Each number is 50 + 12 x the weight over its row's rms, rounded and kept within 0 to 99. Layers, rows and columns count from 0. The size before them is the row's rms in percent of the matrix's.

# q: layer 5 attention query, 128x128, rms 0.0634, rows 69-95, columns 0-127
# k: layer 5 attention key, 128x128, rms 0.0707, rows 69-95, columns 0-127
q69 100:76 60 53 55 62 44 51 59 54 55 43 37 85 57 53 50 56 54 56 36 34 56 72 50 46 66 33 52 61 40 51 54 60 66 77 30 54 60 49 53 54 68 42 67 19 57 46 48 56 45 53 51 45 48 54 42 52 59 47 67 19 40 39 39 36 47 41 56 38 32 50 46 62 69 39 36 60 47 62 59 83 36 54 55 51 40 66 55 39 59 50 56 52 58 44 61 39 71 35 45 62 27 44 40 49 26 52 51 72 55 51 59 43 62 52 30 50 45 39 77 50 51 47 44 59 38 40 57
k69 091:34 65 17 63 53 48 44 43 34 63 55 57 55 40 46 37 42 55 78 61 62 38 43 45 62 46 57 45 44 76 70 42 50 66 38 29 45 60 40 36 60 56 42 51 46 38 26 71 43 47 37 42 57 49 60 57 35 40 63 49 67 72 41 57 46 26 37 42 42 45 55 65 51 64 43 52 60 35 54 57 46 30 45 59 51 53 44 51 41 46 55 55 46 50 44 53 62 74 39 51 56 46 60 58 56 64 53 54 34 48 43 46 20 26 47 60 31 35 35 40 23 39 39 70 57 33 54 57
q70 095:32 50 51 40 48 46 68 47 38 47 49 60 40 40 48 63 45 47 45 37 62 39 43 73 54 56 36 53 55 48 51 40 50 67 47 42 34 31 44 58 62 29 58 65 56 64 36 31 34 58 63 65 24 74 51 51 54 55 24 58 58 29 63 53 50 40 73 58 49 28 55 37 71 63 38 43 56 53 43 33 58 52 39 53 72 49 27 43 67 46 49 73 56 51 37 50 64 48 47 56 72 40 51 67 61 59 63 56 42 45 58 60 66 37 57 62 44 52 91 41 45 52 41 49 52 40 47 38
k70 098:30 45 51 41 54 36 62 26 51 55 53 40 66 50 72 85 48 43 54 58 56 66 72 45 29 45 51 56 71 62 50 32 36 76 56 37 40 53 56 76 50 53 58 43 40 42 43 53 51 62 46 54 61 55 71 72 44 62 80 48 68 62 37 66 58 37 49 57 57 44 28 54 61 69 62 28 58 58 50 55 56 51 56 71 37 41 56 56 41 62 39 53 29 46 42 55 68 53 56 41 63 45 47 43 40 55 46 54 46 43 61 45 34 48 47 38 38 54 47 53 58 59 84 61 43 63 55 46
q71 115:68 36 53 32 45 46 30 56 25 52 65 21 64 52 46 48 33 45 25 40 43 68 54 42 43 46 53 65 62 57 41 49 50 40 56 38 28 60 50 83 53 38 55 38 49 39 48 76 60 56 55 40 48 48 45 48 70 48 38 50 56 57 32 48 57 53 42 38 38 49 53 61 45 55 63 31 54 59 70 59 50 53 51 48 47 59 54 61 45 55 53 42 68 50 63 46 47 79 54 53 46 46 46 53 30 30 39 24 67 37 47 41 68 58 43 42 62 72 55 66 51 30 47 51 48 52 56 86
k71 101:43 43 49 67 57 33 45 44 64 49 55 48 57 49 41 58 59 50 44 54 31 47 86 48 44 57 57 53 34 53 68 41 51 32 53 20 38 56 63 43 50 46 41 68 43 39 66 53 35 31 51 38 32 63 36 65 66 43 51 36 37 41 47 42 43 71 22 67 53 43 59 50 47 52 57 39 51 27 60 39 56 55 56 59 47 59 59 33 37 36 55 62 41 48 49 60 48 55 53 52 52 36 42 58 32 45 38 24 60 37 66 62 41 65 39 45 78 34 46 44 57 62 57 33 72 53 19 49
q72 111:44 51 58 53 44 80 47 56 41 41 61 35 67 58 47 57 33 53 75 67 37 54 49 46 40 38 59 43 52 32 62 50 55 35 52 52 69 47 53 44 44 39 64 62 48 37 69 58 54 37 55 56 56 22 48 45 51 62 62 57 53 53 49 56 37 51 51 34 42 67 54 54 37 06 60 63 42 63 57 43 69 60 61 62 52 31 85 60 59 45 19 56 46 59 55 53 59 47 42 61 40 42 58 34 62 52 67 49 44 51 54 30 67 61 44 55 40 46 45 43 65 58 40 48 46 43 59 80
k72 103:55 58 56 56 51 39 49 43 54 65 56 71 41 32 51 47 61 63 34 64 42 36 43 57 77 55 51 38 44 35 38 52 53 44 27 68 55 32 52 44 41 57 38 43 58 52 53 46 31 60 76 70 64 44 31 21 64 39 28 62 47 67 62 45 50 67 60 56 76 47 42 50 42 32 67 41 37 47 52 35 55 51 32 60 41 45 37 51 49 46 31 34 70 36 71 50 61 48 37 47 34 48 40 43 52 57 58 62 45 37 62 59 67 60 66 37 45 42 55 33 68 39 50 43 66 36 50 48
q73 109:58 30 46 59 23 52 45 38 44 55 66 31 56 60 58 32 39 71 53 32 65 60 27 54 43 44 67 60 59 64 82 48 60 57 66 40 49 36 54 62 63 29 66 40 58 49 52 57 41 55 37 30 34 27 55 35 42 63 58 24 52 41 35 74 40 55 64 60 49 53 47 52 59 51 52 54 40 58 78 24 37 45 44 47 46 34 54 38 42 38 54 56 56 34 60 43 63 59 47 49 67 58 46 40 49 50 46 55 41 59 53 53 55 47 47 55 66 47 31 56 52 76 57 33 48 28 48 46
k73 100:51 28 57 41 54 49 33 60 75 53 42 53 62 42 48 30 31 41 65 52 55 48 33 43 63 53 46 58 31 45 56 61 46 56 45 49 32 55 78 49 62 68 50 55 52 26 37 50 50 29 41 65 58 33 40 55 56 48 41 52 66 81 40 71 44 43 62 48 64 56 55 44 74 65 63 76 43 59 53 45 44 67 46 42 38 56 61 36 36 48 62 38 56 44 17 50 59 35 42 54 40 41 53 56 47 40 47 70 73 60 33 62 61 65 40 64 53 66 44 39 48 53 51 48 53 56 66 38
q74 111:52 51 54 31 52 55 49 73 24 50 82 24 50 59 51 45 24 42 44 65 62 65 36 51 56 52 42 18 47 29 57 58 68 49 70 61 51 42 53 57 54 60 65 34 51 43 57 46 62 49 48 63 51 42 53 22 40 40 51 23 45 40 41 44 60 21 38 41 59 44 50 65 48 62 51 52 48 55 56 46 57 51 40 46 62 65 59 47 39 56 55 61 53 60 76 48 47 29 40 67 41 48 40 49 38 46 40 56 56 56 58 30 48 50 45 38 34 55 57 32 43 45 43 56 49 84 59 36
k74 110:30 55 55 42 55 40 41 35 36 51 51 64 48 31 43 56 49 32 58 68 55 58 83 80 59 57 54 51 43 43 38 56 54 36 42 52 44 21 59 58 64 32 51 45 67 39 60 56 61 30 43 48 58 31 53 69 52 43 70 34 56 65 53 48 55 59 52 55 58 43 72 48 54 45 63 54 54 68 37 47 51 47 77 33 48 70 61 29 59 62 60 55 40 54 43 54 44 70 53 85 49 59 59 63 51 40 29 45 60 44 60 55 60 34 44 53 36 59 25 64 52 52 44 66 47 37 45 49
q75 115:31 61 72 61 48 56 50 51 44 48 42 52 63 49 41 60 42 48 46 77 47 59 40 37 43 31 60 59 57 36 62 43 55 45 48 52 56 48 54 73 27 46 34 41 57 58 63 58 48 42 59 59 52 60 46 39 62 46 54 78 30 48 59 40 58 62 46 46 68 51 61 43 44 06 31 66 49 46 48 46 67 36 51 60 57 35 61 55 37 46 43 59 33 27 58 65 49 44 55 51 24 60 49 36 22 55 67 42 41 32 42 60 46 61 55 64 57 61 58 42 18 49 46 45 44 34 44 65
k75 105:66 49 81 52 59 56 44 35 35 50 56 58 62 50 35 49 70 58 49 33 52 34 61 61 47 61 65 52 36 51 57 48 51 50 53 46 47 33 28 57 60 53 58 51 58 29 35 32 49 65 33 51 43 43 22 48 57 62 33 60 52 48 61 25 48 66 55 65 47 66 75 63 52 38 66 58 47 75 59 56 44 62 52 61 44 41 57 31 26 57 51 51 59 49 45 46 47 60 26 45 20 37 48 38 56 28 63 67 60 38 45 40 60 64 39 63 48 40 69 31 59 51 43 37 44 47 50 63
q76 111:51 59 56 56 36 61 70 49 83 88 41 48 60 45 57 61 53 48 51 43 40 61 60 63 66 43 43 58 67 60 47 66 61 40 69 44 62 26 49 39 55 51 29 68 41 62 36 34 61 45 64 57 39 70 54 47 50 55 36 32 43 60 50 75 41 35 45 31 54 46 53 43 50 45 46 49 64 44 32 42 41 56 55 43 62 50 51 54 51 70 64 68 47 57 66 43 61 46 53 55 52 51 62 32 55 61 46 62 69 56 40 29 56 50 14 50 43 67 71 51 67 63 49 52 60 44 37 45
k76 111:42 77 37 41 39 56 56 56 76 40 59 60 24 60 37 30 39 48 69 57 48 25 48 49 42 51 49 53 49 59 32 42 42 45 50 44 70 43 52 39 64 41 58 64 54 49 40 34 65 40 50 47 27 30 60 36 52 46 58 51 39 31 36 50 45 62 31 37 54 49 61 84 38 58 55 46 60 48 62 28 44 71 52 48 41 50 51 45 28 73 64 59 59 57 73 53 39 41 52 58 74 52 47 49 48 41 45 38 62 60 44 46 58 42 23 38 52 43 57 62 68 68 64 42 44 59 46 56
q77 110:64 48 37 46 60 33 63 47 81 61 43 53 46 63 52 33 37 39 52 23 60 62 58 39 59 44 57 68 44 60 24 68 55 38 46 60 34 40 59 44 33 33 47 63 47 64 61 51 61 65 55 48 43 55 54 38 40 55 38 24 39 63 50 56 52 47 56 46 75 58 60 37 66 66 54 42 54 55 62 64 26 32 57 58 50 45 55 56 50 74 71 49 51 44 44 39 47 56 57 42 56 29 47 60 43 46 46 67 39 64 66 55 47 43 57 49 68 58 56 51 41 62 70 65 44 51 91 46
k77 104:45 79 45 31 69 36 57 43 70 32 43 59 43 45 39 52 27 48 65 45 33 44 51 42 66 50 50 32 38 39 23 47 33 43 50 60 30 44 68 54 38 45 71 54 33 36 46 42 69 52 52 65 50 55 61 50 65 32 61 44 56 71 52 46 58 49 47 55 43 50 54 41 50 54 41 64 33 60 50 51 33 53 40 45 59 76 47 67 56 43 45 37 46 79 46 33 48 55 71 65 57 38 47 38 41 53 45 45 49 71 48 32 43 52 34 56 52 62 70 45 52 55 36 68 51 76 65 35
q78 112:61 49 42 27 49 59 62 42 61 57 70 44 24 54 56 66 60 48 45 33 62 71 24 52 53 23 53 62 42 46 35 53 42 67 52 49 61 44 45 50 58 50 64 53 76 58 57 57 39 67 36 60 50 67 55 59 66 56 46 59 46 37 46 58 50 55 46 60 73 57 47 32 29 36 39 56 41 63 61 82 46 55 50 54 52 65 32 40 74 65 41 43 47 29 47 66 49 30 52 42 62 45 38 48 59 51 53 61 38 50 47 54 44 56 48 44 57 38 59 32 36 48 68 37 18 37 53 39
k78 108:54 34 34 53 49 56 49 64 65 46 58 44 38 44 71 55 54 53 52 34 51 75 77 67 48 43 59 56 50 69 38 52 66 78 42 45 61 57 34 46 51 47 54 54 50 68 49 61 45 41 55 29 48 74 42 66 37 25 52 63 46 38 45 42 68 54 45 46 57 45 68 28 63 43 46 52 45 28 55 47 65 50 44 48 60 31 79 53 44 39 47 63 31 66 74 52 54 72 48 39 52 63 38 58 42 70 55 38 52 58 56 33 47 51 41 60 70 48 62 48 36 43 42 69 33 37 67 54
q79 106:53 26 51 36 53 53 60 43 23 62 76 52 41 59 47 78 62 42 54 38 56 66 46 39 59 47 42 51 37 40 58 52 56 43 42 57 24 65 42 54 51 26 43 52 39 68 62 41 50 52 60 53 33 46 57 53 36 56 56 43 54 42 41 53 33 52 37 61 44 50 48 72 59 26 33 56 48 47 46 50 33 60 42 36 52 75 28 58 49 61 67 45 43 76 71 67 49 16 54 48 54 55 37 30 65 50 51 55 51 32 46 69 37 71 55 30 50 33 49 54 46 58 65 51 53 50 45 45
k79 110:42 28 69 66 56 51 34 66 62 47 42 51 61 47 51 61 34 50 53 41 52 47 37 54 46 54 40 62 55 40 62 41 57 29 24 57 43 34 52 62 34 31 53 21 46 50 53 72 43 41 33 49 55 43 55 55 49 51 54 52 48 34 46 52 39 41 44 41 71 46 64 47 55 58 53 50 57 60 69 41 54 53 48 36 37 60 27 36 48 62 50 34 57 35 52 57 52 44 47 41 46 56 54 45 53 65 75 65 43 29 66 62 43 64 51 35 76 39 34 43 42 22 86 38 64 40 71 34
q80 104:62 36 61 50 32 56 55 48 55 57 66 48 31 40 61 42 54 47 65 36 29 65 67 54 57 66 65 49 39 26 40 62 59 63 63 55 56 64 24 33 47 34 58 63 29 61 40 64 52 42 43 48 38 48 42 40 55 30 59 33 56 59 72 82 37 34 48 59 61 57 50 61 55 49 49 40 56 46 41 66 54 51 52 47 54 58 32 58 58 45 58 69 42 63 65 41 44 37 64 61 59 42 54 53 32 49 38 54 39 45 50 71 63 33 47 33 13 41 51 56 63 47 54 58 38 41 28 53
k80 103:63 60 45 45 48 56 53 44 69 54 52 47 56 55 22 42 34 47 66 41 46 54 42 59 46 63 65 61 30 40 46 46 49 84 71 48 56 57 62 60 70 41 50 39 46 63 30 42 57 46 47 53 42 31 54 37 45 41 44 31 41 31 57 56 60 70 51 53 99 35 78 57 47 43 42 44 55 53 57 34 52 55 59 34 27 64 57 49 48 48 51 66 42 38 53 43 48 37 47 58 56 41 62 73 45 65 51 48 64 53 49 34 65 24 37 42 41 52 39 61 52 56 50 53 46 55 50 61
q81 115:66 41 38 56 62 63 63 55 57 34 63 38 44 61 62 54 73 49 40 27 41 61 63 45 47 50 46 42 59 42 40 64 24 53 54 71 50 62 45 44 55 56 46 34 45 58 35 41 53 43 58 39 24 59 53 42 32 44 42 48 50 65 72 56 51 52 58 41 34 54 37 59 47 50 35 31 55 23 39 70 60 73 43 38 38 57 57 51 47 54 51 74 42 58 36 32 54 53 55 40 48 39 71 84 66 50 45 56 50 56 53 56 38 44 52 24 54 54 73 55 59 57 28 61 58 75 59 51
k81 101:33 39 44 29 46 48 46 58 69 61 48 36 36 53 44 63 33 50 45 46 28 64 44 49 39 64 36 49 51 41 47 36 43 45 53 61 58 54 54 45 24 43 45 40 60 80 61 51 28 56 61 32 39 39 59 47 49 56 51 30 41 49 32 62 43 50 58 54 62 53 55 59 55 18 52 46 50 59 21 46 59 44 46 46 49 50 50 54 31 33 73 56 40 41 69 43 59 61 55 62 15 48 55 47 36 45 37 32 35 48 41 54 38 31 59 71 57 44 53 42 65 59 43 42 68 42 19 46
q82 097:51 45 51 65 45 52 46 66 15 38 51 47 61 57 46 45 36 59 48 67 59 36 18 50 60 23 43 61 54 62 64 47 33 64 42 49 57 46 68 41 31 28 32 64 49 61 45 28 51 53 63 59 71 34 33 30 52 61 56 41 67 46 57 62 21 59 55 58 62 50 57 27 50 45 41 47 62 49 49 39 70 68 35 54 50 39 61 46 57 60 29 37 51 52 58 60 36 42 63 44 55 51 54 36 42 44 57 52 73 48 35 59 45 48 36 39 66 62 52 75 53 47 54 48 55 53 51 32
k82 114:48 42 45 39 34 31 48 51 33 65 44 25 54 46 41 66 58 50 61 67 77 45 44 53 62 39 35 59 35 23 37 62 39 35 51 46 34 33 71 44 51 53 40 64 41 37 59 56 55 53 46 35 56 27 33 38 55 60 45 37 35 68 42 38 46 49 43 48 61 49 61 36 65 59 63 81 46 52 56 62 59 57 41 51 63 60 46 37 33 45 36 37 34 52 48 64 58 42 38 50 42 42 54 31 54 57 72 58 52 48 64 45 55 76 48 71 48 51 55 34 50 45 71 29 71 45 36 53
q83 111:66 56 49 43 55 53 39 32 65 40 44 78 40 61 61 32 72 46 67 37 41 46 47 64 42 62 53 61 37 61 29 59 36 41 37 42 36 70 43 52 41 58 44 45 51 57 48 44 67 42 48 44 48 39 78 83 54 46 58 59 44 52 38 51 49 64 52 31 36 43 58 46 72 65 46 33 53 39 40 42 32 40 24 47 36 60 40 59 50 44 45 36 71 53 52 56 41 58 44 65 42 58 48 45 49 41 24 66 54 52 49 58 21 50 64 52 70 61 59 52 53 62 42 48 18 56 51 53
k83 099:61 38 68 39 47 68 72 54 19 29 49 55 69 52 51 61 45 55 51 61 34 49 34 58 50 27 65 67 51 78 43 55 36 54 40 54 45 58 57 58 39 47 35 46 59 39 42 43 55 23 65 46 48 37 42 47 54 58 46 47 32 46 59 30 43 35 64 39 23 47 45 38 51 38 65 33 36 33 44 59 47 32 37 57 32 43 50 63 50 57 59 66 35 43 40 42 39 48 45 53 38 31 64 67 30 41 62 67 59 40 59 44 27 35 45 43 53 52 40 67 53 32 56 45 63 47 57 59
q84 104:53 65 43 47 53 73 62 45 54 42 38 50 52 39 66 57 39 43 67 60 64 43 64 60 43 62 25 50 51 37 47 44 46 64 56 50 32 37 31 65 59 62 49 46 41 47 50 50 34 70 44 23 49 17 41 62 55 47 57 52 55 43 54 49 39 50 54 48 54 45 47 17 26 49 37 31 60 66 58 31 59 66 49 34 59 34 44 52 53 49 75 39 29 46 46 50 66 67 43 52 46 64 46 53 47 29 52 47 53 35 61 46 40 42 46 64 50 27 52 44 48 45 69 37 43 21 73 35
k84 099:65 38 36 50 46 43 60 32 61 62 67 54 45 44 63 44 63 52 48 41 73 40 48 46 61 50 55 40 40 53 34 43 55 61 42 39 43 40 57 68 30 62 64 50 65 53 24 46 18 44 36 62 63 73 19 49 57 33 24 64 52 36 52 56 52 33 45 42 70 48 51 31 53 53 52 51 50 73 51 32 48 37 68 39 47 30 38 56 37 67 57 40 70 45 47 64 55 48 61 68 56 42 52 46 52 29 40 49 52 48 40 37 34 48 44 64 69 60 52 46 51 38 44 56 55 52 80 47
q85 116:62 22 38 33 50 44 47 61 64 38 39 33 62 51 58 51 47 45 51 34 57 52 47 47 42 57 43 73 47 51 33 32 53 35 53 41 57 59 41 31 62 35 31 29 58 34 36 47 38 66 26 54 50 44 64 46 62 59 45 36 60 62 41 65 45 67 69 46 47 41 55 54 47 46 42 60 23 78 50 62 49 53 44 27 33 48 39 43 44 43 45 42 33 48 27 66 64 58 53 48 43 67 48 54 53 39 31 50 44 54 28 70 67 74 35 38 61 48 42 49 45 40 50 73 64 50 61 42
k85 100:60 53 60 36 58 64 65 49 63 31 58 51 35 22 62 43 61 47 52 32 54 43 61 38 57 38 43 50 63 51 56 40 72 60 62 58 58 64 71 36 30 35 53 59 47 46 36 41 54 48 28 43 60 73 49 38 64 21 59 44 57 53 73 72 49 56 59 45 56 22 48 52 48 51 43 54 32 40 60 60 49 74 55 49 56 48 40 58 55 45 56 32 33 58 54 42 48 43 52 25 53 56 58 56 40 32 45 44 47 59 54 71 44 45 63 63 72 70 47 66 40 44 53 54 53 71 56 77
q86 121:47 42 62 47 39 50 55 46 31 55 52 52 40 49 51 71 38 63 33 44 51 42 63 37 65 62 58 50 76 30 66 55 76 39 38 61 45 62 76 65 50 48 33 37 64 34 57 45 48 44 35 29 38 57 55 51 55 34 64 60 51 41 16 53 40 58 38 50 33 60 64 60 63 30 66 43 48 38 63 65 77 55 48 66 53 37 38 38 49 39 29 53 53 56 39 46 52 32 45 51 46 43 53 40 47 67 59 52 35 53 23 52 52 54 74 48 34 61 63 33 50 42 40 47 47 61 62 55
k86 102:35 58 48 26 52 47 42 58 53 57 73 32 53 52 50 45 28 66 39 31 45 56 49 51 57 51 51 40 70 39 43 48 43 66 49 46 58 60 45 61 55 51 57 25 39 65 55 46 48 59 43 33 46 35 46 60 58 57 46 48 54 62 18 49 55 13 67 54 41 37 56 63 83 58 59 32 35 53 60 45 38 49 49 66 62 53 50 37 59 47 73 54 36 45 42 49 56 45 40 70 39 50 49 70 55 48 39 53 62 74 55 51 38 41 61 55 43 34 34 33 56 73 61 79 51 57 59 49
q87 110:36 72 28 46 50 48 43 51 39 46 30 53 46 48 32 60 52 45 77 48 37 52 47 41 35 71 60 58 69 16 41 58 31 42 44 43 48 61 54 45 53 49 49 55 55 50 62 53 58 80 48 55 65 48 52 45 55 37 63 48 58 49 59 62 24 39 63 29 32 36 83 49 27 43 52 53 30 53 36 44 36 62 52 69 72 52 37 59 45 64 45 52 47 47 30 48 52 33 48 49 51 60 72 52 44 66 54 49 46 55 31 42 53 73 59 63 48 54 39 66 41 67 52 47 60 60 42 42
k87 109:37 49 73 55 61 44 46 50 38 41 31 46 36 48 53 56 32 34 59 36 51 71 66 47 64 60 69 42 53 39 46 50 30 73 67 39 56 57 81 40 35 41 54 52 59 57 55 63 51 57 40 37 61 59 47 33 44 50 49 34 61 46 44 32 59 41 37 33 23 71 55 54 58 41 52 24 40 57 54 47 40 43 61 56 45 47 52 60 49 49 50 46 59 50 52 19 40 58 54 44 56 37 49 41 37 35 28 55 54 28 50 43 42 35 53 60 52 54 62 78 41 62 61 64 47 74 70 69
q88 105:40 20 63 52 38 66 58 52 49 39 70 74 70 51 56 86 48 53 38 53 51 46 39 67 34 54 62 46 54 17 43 53 51 56 35 33 76 43 56 61 49 39 56 49 34 59 28 61 44 46 49 48 49 36 66 60 51 62 50 52 70 45 48 45 43 33 59 60 59 58 63 44 56 54 58 52 38 59 51 50 43 38 48 58 47 45 37 55 47 61 34 22 41 55 31 56 55 31 47 54 66 43 41 48 56 59 79 30 37 53 25 39 47 38 50 38 42 54 51 45 60 64 43 41 28 63 45 41
k88 105:38 39 22 50 26 52 67 45 59 44 36 64 44 35 46 35 49 45 55 43 48 45 68 67 34 37 47 34 49 50 38 60 46 39 42 58 69 44 52 62 40 68 40 52 52 56 42 43 51 63 62 32 53 47 64 56 45 33 65 57 54 44 38 65 50 45 61 32 77 63 46 65 40 75 62 54 49 24 46 37 58 54 68 56 27 52 79 51 52 30 62 38 52 23 42 27 45 54 63 52 53 44 40 50 58 63 50 60 63 50 65 47 38 31 47 47 55 32 37 69 45 39 36 53 58 68 48 53
q89 117:54 66 50 52 45 60 40 62 71 60 50 54 23 31 39 63 14 31 60 30 73 28 57 39 47 47 46 51 54 60 45 36 42 37 79 66 58 49 81 55 53 43 70 43 43 43 35 55 35 40 33 74 43 27 58 43 42 44 47 45 50 54 65 48 41 38 51 68 42 54 63 64 55 42 51 72 38 63 57 63 46 52 23 61 44 53 52 52 36 56 55 58 41 58 36 64 39 41 43 57 49 58 51 65 49 39 46 57 45 59 49 45 74 44 46 51 46 66 53 39 64 45 36 47 40 45 52 35
k89 092:56 46 55 52 41 75 45 37 50 59 50 36 38 33 62 71 62 41 49 62 67 47 57 40 73 52 46 35 50 25 58 40 29 52 67 55 39 36 35 51 60 54 40 61 57 30 43 63 72 53 35 51 24 42 58 57 68 42 36 39 56 45 41 57 55 50 46 74 47 49 37 70 40 33 49 68 45 69 70 52 52 47 53 64 73 45 43 37 63 50 60 47 54 41 50 60 74 60 37 52 36 54 46 51 41 43 48 32 65 44 66 28 63 40 46 31 37 52 52 78 37 32 40 50 42 54 41 47
q90 113:26 51 64 24 69 58 62 63 44 23 23 56 42 45 50 61 29 39 48 60 57 60 34 57 49 57 58 57 51 30 61 54 59 44 58 45 68 50 70 56 49 39 65 35 50 58 56 36 44 61 42 59 66 66 43 53 81 41 46 35 49 59 46 47 49 50 71 51 44 55 32 55 35 40 57 44 35 61 49 38 51 52 55 43 63 70 33 35 45 40 50 37 63 44 53 30 39 52 58 68 35 46 49 57 57 48 60 54 56 42 48 45 38 63 41 17 68 30 34 36 57 43 51 48 53 39 36 75
k90 096:47 27 53 38 48 45 40 52 53 51 62 56 56 59 38 38 61 72 53 46 49 62 45 42 55 44 54 67 36 54 58 44 71 21 42 45 60 59 42 50 43 55 56 39 70 41 35 44 53 48 50 52 42 81 87 48 30 47 48 46 47 51 49 58 47 57 43 24 47 72 45 55 38 43 36 53 51 50 50 53 59 42 60 66 70 61 52 55 35 42 38 48 66 57 46 23 23 46 65 53 39 45 74 74 58 52 45 47 59 56 50 33 45 52 31 53 67 26 39 77 43 49 47 39 57 71 45 51
q91 107:44 65 34 32 60 70 56 57 55 41 48 54 50 36 37 66 56 35 54 62 51 40 63 45 58 73 65 41 63 39 38 52 55 55 52 67 50 56 30 47 54 48 32 50 59 41 49 68 37 43 60 45 40 43 49 63 31 33 53 44 45 45 41 63 45 62 39 34 37 58 36 46 39 83 43 60 30 44 53 63 39 44 37 39 58 47 69 44 36 56 45 68 40 29 64 46 53 76 29 45 65 63 38 48 53 54 40 30 66 46 36 42 33 58 31 59 47 62 42 61 60 25 67 44 33 63 60 55
k91 111:54 81 52 65 62 50 50 35 49 52 76 35 64 28 55 46 54 60 61 61 46 36 49 54 46 64 63 38 44 36 60 45 53 46 40 31 66 63 60 69 49 55 47 67 70 51 64 50 41 53 40 42 48 43 35 47 38 66 41 56 50 38 68 43 66 53 60 50 48 54 57 45 67 30 50 51 60 48 70 50 45 55 53 58 36 45 34 39 44 44 48 26 51 38 57 43 44 56 63 28 40 44 44 12 54 65 40 48 55 27 54 38 67 49 64 68 20 64 40 53 47 40 61 27 53 59 52 30
q92 110:55 56 49 60 51 38 68 54 32 68 52 70 60 37 58 62 44 78 51 37 49 67 56 50 61 50 39 49 46 34 53 24 59 55 34 46 51 49 53 52 38 39 52 57 51 67 46 78 58 46 66 75 31 40 63 69 62 47 46 44 42 62 54 48 70 64 51 45 56 42 31 68 37 50 49 38 57 36 50 22 33 42 51 54 40 54 47 40 72 54 51 69 53 41 36 48 46 36 55 45 72 63 37 49 53 48 21 53 37 40 41 57 65 29 55 62 44 55 67 71 57 52 44 32 46 41 55 25
k92 102:66 57 42 59 60 58 38 57 51 50 51 73 43 45 47 61 45 48 35 60 51 59 44 37 43 46 38 60 39 60 42 56 52 62 35 42 64 72 52 17 60 53 44 61 49 63 37 36 38 83 46 77 49 32 53 42 65 39 43 55 41 48 56 83 41 64 48 38 59 68 58 56 41 45 53 59 44 36 51 49 40 53 43 50 48 42 74 38 42 32 29 61 41 47 61 40 48 42 49 53 52 58 34 69 44 61 40 78 61 37 47 45 54 53 32 56 62 48 42 36 55 45 56 32 69 70 61 22
q93 113:54 54 54 41 50 29 52 40 35 65 62 56 51 50 53 51 21 47 37 54 69 26 50 76 50 53 67 53 41 47 52 54 53 58 41 70 59 42 56 49 49 45 34 58 62 55 41 38 40 65 65 55 26 53 30 68 86 63 42 36 50 35 54 51 50 51 54 49 35 42 60 68 38 42 69 58 66 27 53 42 53 51 55 40 62 53 54 64 46 71 54 64 58 71 57 47 66 50 40 49 56 54 68 55 42 53 35 55 65 31 72 52 60 55 61 65 48 39 79 27 57 55 51 51 62 38 49 36
k93 105:61 37 48 66 35 52 49 26 55 64 68 55 61 76 58 44 35 49 31 65 41 41 48 50 45 66 45 55 56 58 51 53 31 44 56 44 29 40 39 60 45 49 50 47 53 44 61 31 56 53 44 44 47 50 58 45 48 37 66 41 41 54 38 39 47 46 44 68 39 59 62 51 48 32 52 51 41 44 66 50 42 55 44 53 34 44 38 50 52 38 36 66 50 40 49 57 75 50 64 43 96 52 60 53 54 67 43 35 50 44 57 59 89 56 32 57 39 34 34 61 32 79 63 34 52 46 64 38
q94 107:65 37 28 59 55 42 69 62 48 39 33 35 42 47 56 57 43 51 53 55 49 50 68 52 69 55 43 36 69 63 42 41 51 62 59 74 48 32 70 58 51 45 48 43 43 46 64 92 32 37 36 59 69 40 50 45 66 51 48 32 55 48 62 44 55 41 61 47 42 75 50 41 56 44 60 48 46 70 46 31 41 41 32 44 37 51 42 42 35 68 59 62 51 44 64 58 50 55 20 68 50 45 55 55 51 46 49 39 53 22 59 53 37 41 52 48 43 42 72 68 55 49 40 55 51 26 28 42
k94 099:47 36 51 46 73 54 51 42 56 57 52 62 54 54 38 41 44 59 34 75 45 50 23 45 45 41 59 61 49 34 61 57 65 57 76 66 55 41 58 48 40 76 55 66 51 43 47 68 66 76 30 65 46 49 47 47 44 46 30 65 42 40 51 37 44 35 55 31 64 31 76 63 52 37 72 69 44 52 53 44 46 53 69 66 60 64 41 37 28 49 38 73 51 36 59 58 63 45 45 38 51 51 60 46 46 44 43 60 44 42 27 42 49 57 50 32 55 46 69 59 52 54 48 46 79 43 50 34
q95 105:39 51 46 58 50 72 45 38 47 61 57 48 64 66 47 76 54 47 61 59 28 44 51 50 65 67 53 49 61 49 45 54 49 27 49 45 61 54 35 64 54 60 54 39 59 53 50 30 47 74 62 59 53 44 49 60 49 27 56 46 39 26 74 68 50 31 43 47 31 69 50 47 55 56 53 62 65 44 54 53 69 34 39 40 48 67 58 37 61 22 37 44 43 45 57 40 54 55 54 47 43 26 37 33 45 56 88 61 24 37 59 51 59 50 46 46 46 50 46 36 33 34 59 69 50 48 41 32
k95 102:59 58 42 49 46 46 65 53 54 51 69 36 35 48 60 38 33 40 54 46 34 57 38 20 36 58 35 44 58 67 55 54 65 40 42 50 72 38 71 73 44 32 57 29 72 63 59 61 48 37 61 70 38 49 36 32 53 61 49 43 45 65 34 55 45 44 41 50 71 30 47 47 41 50 57 55 45 29 43 61 46 57 57 29 71 33 55 57 76 57 58 84 70 38 45 42 52 51 47 42 56 36 37 58 51 73 41 48 44 51 52 37 42 45 39 50 44 52 51 56 52 49 56 77 66 58 41 48